Weights of a small GPT-style language model, trained from scratch on English Wikipedia.
Size: 12 layers, width 96, 3 heads of 32, 1.74M parameters.
Architecture: LayerNorm before and after each block, rotary positions, no biases in attention or MLP, untied embeddings, normalized queries and keys, local attention windows, gated attention, short convolutions, capped logits.
Training: a variant of Muon for these matrices, 97M tokens, 5896 steps.
Each number is 128 + 24 x the weight over its row's rms, rounded and kept within 0 to 255. Layers, rows and columns count from 0. Numbers have three digits each. The size before them is the row's rms in percent of the matrix's.

# layer 9 MLP down (transposed), 384x96, rms 0.148, rows 64-97, columns 0-95
107:194140092098119200132143159120100121128121137076119129109133102126132115082130122097132133132162107148129102128088151123110131133130149122105095156137146151178178141109131120154133184144103151124092130103090147130150085107138128129145151126093118101104159124120114113143136161135117158117
109:127137118151116111112173140157158100141148144111167074136103124117112112170154128114134149102105109168118104158115119111163109154123137173104139114083121136128130147117126111083090107155157118135113057132118102146108156128148122121158109164112120135123101139120149156206105132132118136129
093:086116134116150109093148126157132074109152094145139088152125147130117141110154151108079206148146114111121118122169173100134128132114157075114136121124119133192135162127157151132132106133084123100102136133135138129130122115098110136132137154116143095128141082128150159114153135146129137090
105:178154075123186139165119106113149126128152136137153151125115102105122134100113128159143146110130109092147140145107118171145116112122148186117128134108164110123118087126115165125126144092175114101117137168107120153095085158131156118107167119085099127124133117157145152112117141112104087110
094:097135126166129103154108092153125148098122116132122115105118165134114164133138154123159098125086170148105130156158130146133089154135136105137107096113121125131076101122130126146129159103130146142153192141133179137100163130078146129131135111123086105109150117112125077089156095136138132170
092:148109112135098117137148150161113134180124124154143132096120118085132116128151068116131097164151153125138126155098134138163129149123097141146075082113114123131118132144107143117137125087135134118165146104101149131103166119117142110171125121090059162156128141150123124137148130116108129199
097:108178091125154104104111119138095135154113120108115128127121111107146119172162139187120082146138169144136116125118137174125108134114107139134112160114096110114088120162124104149141148136103149060147119146113152127149133117117120113122078185113160115136086111151145168152133115150115100137
102:131104103169135139122139176100162131158152123141166157066117123128151118130135109116122145144161102100137133133098196116165090130112091133137127137128133106114105127106126101163127115111140150110112137166143133088108126115160137149068107132121150126121101125144174170116140106116068123139
107:159100114138099159110123161121119159141088119111115112174135163114123124126127126162074110120128134130146155080188138150119124112112161158132157104082096090118112088146137161147104137134120123119151119095148155142108160111119143080178169093084128134158135127148129135117155116118121136133
094:085135123096127148120178095131122148095123091159172160137138099108121153153116122097157141094158115195138126125091132126105110129124122125112103099133147163120130112118176099129096174147105154127129141092145131089103162155150176145106149139126122108100137118136126123078145099122133118152
103:109078111122128095122153188116114106123142087114136122120125098166119129157132123120118178139146114166119103115119107144140126102137150186137138120100127111134136132058123120117118156109100100151162123141111089142119125117119119138175121120178137112178138185113159153115125088128134151142
100:168087133170125098148143152127097149164114120075136124101110161169111154117147142118129110111120136155095115094106117147139138119129077135144105127135146114117093168141085148106140113123064174117119127119133163121163140137117119084172153149124089173127141106127122119151103143143144155135
109:100114138115104150142121161152123133162121126134160121141142106156091118129101092075106152139095111130088137139134162138113152133168110132116143170150101140143111154176108101135166110109093177112147144140111147146179096129151109163104107097143137086140109118118142116133165107158106086101
092:163148128128101126144116128127124101132142127149112117119088149083176130148084120107141119108133154110098143118113134075161121127113133094111117147121131159143148137152103114122139170128105140108170174125093115098120129103161155174117135147168146140124121068123081087129125184147107160134
101:122127102101116127116148130105145170158089100119147154142151158168157096109161142123134112129115144106091123143113140163085097134146096091079154057112124134110130096150111125166177131113125113110151123144160131110133138097105115104120152108107148131102144119141145183144173138143132118157
102:152152113135111124113124132146159108184138162137123097100086126099133139143104136100102169137129119115120167159151115121128119088115146071149132131138093095163147120126140147135163121104134089076125156111115154157106143167127132127136147135126070135153135157100132153103105073159110115154
102:134147128147151151121151127108110138113123107090113177151148136160084180139119154151130121141099126136138137143128176134159106144111127152122127080141118109178106135150142107086096135162133115127136115105137112141096080110154089161131139156115126155089115156132136140101142123077118092067
092:132106112157121129151142117098149100095128092129107137157110150130125123142085140116124125139110164095123152137099172106095120106119139158124115163129184103144149094138148115122127142127123106125195093104112131160140106092155177143167116071086130118142128108130123139154144093127121182120
101:109156103083116119112095144108137135158113113217119113134169090111134176108146143165092119118129155133102100115102147141087142151121164094115125158121138149109160141112146124085145105127162164142165136115078108139144121117130154109116108130156119153118106121125101123155107159139111144122
098:104155150109148123151115112094184124124103129143132089069151177102119148094137128142111124124104125166129105099163129088166122134112119143152153117111093127171123130142095120105128132135136141123102084103181107126130129105126107122150157134146128121156144170153087134144095182171118125121
101:131101119108155132099134114094118132156112181124146108098125165106106142103093145100104142151152103131118138122134116122138132134117134095120131142117123059143071183166144122171133129124147119111125097142128164118116117105123110152150161181156114152131180080103108114144131121162160152116
094:155144128152107102085087143126108141119129101128078131140101105109143156128173136164115084111093083145123141150117139133146154132124135149071122151106130098195104143138097121097116132130162140144143131151137153167082094124145128131128117125170109128165127099172141106152113158148125120138
099:150096141094101127119082151115153154172135135149120139147098151150145111141147125166151088119143132104142141157142164165103163112142139132179096131142117091109142106135128141139124147108136147126137117095105115101086100088103127112137184099058103102127083108123138119129157129148145134147
103:143161161143093145107125139105134127111160151100116095140172098164153091131152128076111122119158148132102151108139126146161158095072168106112119148134148081100093137139143139124123149118094131148142133165150135174143121129165145113136150115119107089098120148157095110117125121085097104136
104:171133149113144146124125138131125075130127137127139149097114137099082108148098092137095154134143099145100142169124110135133180150103153106127079116084175141131069152102150138138112154149123139118155133107147109156144152132135122130099109111099131156075176103083143145147141116108139139133
090:081052141131127091116104134169133157114131104116128153116154165142132144105139108144133124143174115141178120145153122124181133100116130108134177088126136137110105148073129137167131102144092103157094117134152113141143141097122148136094121143131117114151175113102147150126143106149102119107
101:126159175109161133120153151112150098087087105123121116131125138106125153086139134098181090116115113106174093125128148117104137110129150173140114119129142152132160129135102145175129194105130081145101092119135121129118122126117135118114135115138115143169099155119154149118093154097110091168
106:175125158138141117100079094152140162111093105110128121146150143150151127099151135163181091111161124108105113126129115103096157167110114108140108173137122174152092121116178118109143152119134148152123118136098156145124170123109114127169114109117132131095119148124145114118140157095091080119
095:142142151121119154155130139110173134104124136088150111115146128148160109148085127137125117133114170108093096114080120160130094103104144153110157122090140140096138136121118106134182178097116098128131148142177130089170077121102129159115152135130110149095118102132171131123124100169151130134
100:078119126120163138111157118124118111119140124143100156164097148146118149088121121125102114114144158150090104148191144139088154094137134128130101125105148164123136121145142142120124140149113076139102113087127140101136107102105083124163103110174121134118133168086144179141148126139131139184
102:144152124138074140090094179094145115136159098116121110159105133100159111104173111149149103147151124120153140090147134115104156107149116107151165110160111115150109132145169139134127166074132158144094109131165112113134144130100116111135121097133140084149174127072125105132129129137109151127
099:153147164149146139127134122132124083152095158129183143149111169144153070112099147119146118058119152093134117119141103143120113088140129123124139137108142117150122113159160112122121116093169101127137159105115145101107095147104121181109129169154120154154147102090111118102114110135140158138
103:147126097132164146120172126096127087164135194116142098135124128186120103158178118079114124141146145180109140124127107131114131140160144091127116141162147104089092133093152090107132147127143137111124159107112156104111116143113144105090102171101115153134150130154118134132125111102126119105
093:103127157098129098100131135129106139110182146166135122118104090073139122130100154148103136125147072146147124140108121137122147171130172133154123166094126113128137121095107135189155112137096113153138106148130131099084116138119145152155093122124142100135131172099066134141134159134144111146
# layer 9 MLP up, 384x96, rms 0.149, rows 65-98, columns 0-95
110:119127149165097097159118104136112160135164138130130139172132118079160162114153152157115131136108127155087115100113141134128128111140098132147122151145155096159134098144169099139150119137112122112125151180130124102091111137115084221132097122137130138120179132129150096148147131122121108127
089:150161157152108115153103128136120148128120133147110129125115113153083117099086105166176154140147181131166125162130115172132096150144122123116131138099121089110111136136126135117163133117154125140074110112130087137108130065141139138171071138130138151146100075122139161108144129150137148113
105:130159122117181134165151090142170131150127091139102144118189158142121122136137110134158191148126113100163156095147126149121149159155151110110123163180135136167165141122145115103116119114153158147118136153125130146141070101167133126141141104133113105106119136121097151120143134163096123126
090:147109123139133136094164129160092160160149140076144168140107110118138119141122128150164103117161121151142109125135128160137123116181132145190123151123118129161151141127111137122136148102109139120123121172084079101167136157177119138162115104098141130134184157130138071147127126137135147117
091:122126117092098128143149141165126136138108113138136079174134158146088111126139152127158155084173100120160087147116126091135100154163165125144094129157108135128153125096140118148166106139162084138143109082128163149091133122131157158111079148149130141131141149133128136096125111150158102107
097:101127147128102145137114141130131167147112119098131119095128119126123107112143151121164146132119158132147133124109110128107119126150129128097099167146098171147135154140152138099087141043101100132149134098146117174158104102147141160130123163103145165123123103101166075104123121155173096163
098:132119109121094096116166097122131136126105140090087157157154137095115116150135134120163133117109102130104102135152101121127100131133126170138103124129103141111145134128146098116141142142087134086150165095142158090101126137110070094104125119157161136161125137152100068117140126202135155137
108:144137118118116182128107153121116173114120112130123145150169108106157138115082128130101149139146155101126127098087143122108157111078152105065144110085121108120176106156147131124108141179120107102127142107126115145105132133124170093119115098108126119170128156150086155146144130129152082122
098:100135146103127125166174138113158110150117113103095109095109142106128126179170130120091130073095151158148124120157115156117080093165103159110102095120118096120147148144120135120104136102117148123146097105116142147113155132160144136128118168116084158109143166127126122129085087146106131158
097:116109141095173113097140118131098135178126105125102163118138132121109116129120127181129157149097119127120103141170105104126125098093116129119132097099102186138161127130108119152124123106157143130125124131113069116107130093107133110053157098101150116077084138092117125129133131152139100130
106:163124148134111131132118136108109157116108136095132137103118155116172112094099133144150175123127152141121141134106114139126174129128102134102150144116131114164109173075115107090084166133082143159094116118147139080119155105132088092168127159117112134143149077111126119140157151178118122125
107:137144119148155130146149124087068192163148118099130126130152167137128117161108125156135114138099156150117116122095113110110108133104146123145110133188127105120133133121162133176121160138188118076104121118121116098115122146106120103150126141134077159140159146131165147105150111112090144115
089:159132151177090126131115139153158115132127122115109166140092137180113133128154121159115105194137159134126141050174147159116135131154119136082139115148090110118153132140120129141104128109113118147141143127146107131134158105112108081142110107147107116126124158114132158171146098148171114154
101:106168135136102153149112137148091153117083103130098122133112097140089112145133112102139141137109109119134150114127106125148128125130118102117126106150118113181151160147129116161116101085136110137141110149063131163174119131104133149074141079170120100126114119133136118111051140104163116126
103:131135123153064137140093159138119163145166126110092122126115141122107178129143104141119139084102145115117116142114150070162144126128138072156164145130118109131127107062133127114128148101106116137163127129135093135155149099110144144133155118089104157117098172122166140124135176107140126122
106:136123145144077116136071177151151163128140121105170143109161111118140143131120112159101129060132106167150127127120118160156134150151088139122161142101131146152171136117173128140143060105112130151118146148103108133185139101166121124121144141144137143145106115148116092125120152126127128135
095:157081109149135104091116114114109095134117124113084111167125159171123139138134140137151119138143133117104139150124145102133157090171094103176096123150118121113129096137136137111143141149086127149050134096106114113078119104129125143160115118130116119138100092115105135088087134130148106086
104:176154153149138142122102120101152138160126141161115141123144134199135142133140116104090132107182171131155119085122140096131118123187137141107146090111166128149126132133131139147133131129085110119153124146121091108136170153071169176137114147174115149109126112126119129143119153117113125114
110:133116119096110152193127095107183098171117104101144140091101102150113114142123115122108148096116084138135147164122104109153149108139124113151118113131141096112136094075122151114144103136123138109144061110107129145141130145097162114141131129115132082126092158136125127158109137162133155084
093:135132098118118107115105102146132097138159112127116162096119143105114125143186123155115163123105134133124132135131133093132158111127158143124131167133129103126226162136102171177105154184087161111116122109108113150129127167137139105103136112123124140120151096150141138143107116165143100141
095:146145122116080119114102167125137097162143085139120134105161143152163139095083178149154133129131139158114090155106108134125129116144137117141102138117106148111126123105088080103165174103134100110140146174151087134116108121176126124157133142118116109096108086105136111095132146136168113112
094:129079148136124115122125140116084123146118125116112105140127171120141148114122113097108123123119088130097159140126073115100148068101090138136102126171122110085118156118093134134118138081133119126112130119154166103121109158147095129126133150152106113131151132172113189163127195119125153127
098:162118186109127115086108122144179136139129128133132119099127170100094131142117175099093115127082149103154124129159134176091130091159128086106108129165158165115131144132138139112104127150110146099083124130082124122118153107156133110106167111132133176137130128134152149153138114110129154156
112:187077084155084121156125128128176145111108100140145124106164141104121138131096176127117183166110138143137150138150114112146125108166114122117135182153157131121136142154109129130117086162091129125127150145092101134103133142147098121119094133140129154123094174101133112100117129112118154105
093:145156102138164106148131118101136135134130167142058116152158129135157111114158116138163135115110162103108097073132085132104117153097090114114132151107113134103090117159130092121134122129127152102140158121110135106095093124138102088129122135135103140111139104112080099162117132113077086155
113:138127159100098157106109110144107128102171112076120116129128164132108055118111151142148125122166146127153138086093116113132156122145110132157121166130163132115075125091133112138131123147119147119198143142103133128189130108135169158123129132130127113121137184145122097111124154110117138134
107:125098125123143131161133159132131110116129118124136136147165116124118096101123151124126142073133151151180124141157121074146102059143116129157117146159162137123141143127160086147148116087153140161141145112147146098116115141083112140156142094162174143099125126106108163107108123074116158137
094:128139103119134148143100160124146131081120147120058073114099148164119149143111154133127136084161150119119131163078124140129118123129159135169088159106156146113103140152105165117120142141140126116173060124120134112120113143100184111126121142141118115102142111158135132140129141153144118088
096:152149119130112124118127137148120143097129090134147148144121121116131125120089102123117086129125104136151155125145111143096113120111123150144130122157114125114106121131131096120128155102135110107165095052128151147103109146147106166187062163131110115153135112175141140187118102176152088147
104:137137137159127138133104123108137161139103130132137132137140127152107175118147138122168136113119125149147101069113141134143173115118178141132127125112163111090129190160185104143146111135104100164116161150116099174131147087137117123133156166140127132123138093175159102163144168142140155123
097:131117162105099099130109125168116141135118118125127127081147112161132081164113152135155147191108137151103179112148155101118115129111089156095120124111134088129140136145085115132147140163149103172131105145111090128121111134142138168136132120085081131139118114141122154137121185094108116098
104:156151116121160134155132153134133132142138127113141136139097128163119157099126129124156118143151131117117137106137091143133089106127091099139105149132137118137147137094171097124118178143102128226118146117121132111135091134126159168113157131073157164148141086163131113143165123134093145157
098:110151122153112124119112156095155107151106121062114123119101161129157145105158127167106127147117127167097101099141104148127116167161100147116137156109101111111119142113115088176129141129121129121103183103135150132119096129138171132144118144141140130146161090102154135113177073124162128164
093:076148152110112123096087163132146139128131115102156111118123132129129154138129160113139120121136145108165139078110115147110121146164149113145102135140115130135136155144135159132186103171103155184095104148162136139131102083123167145147104133153133097138118125196142118161151149151125119086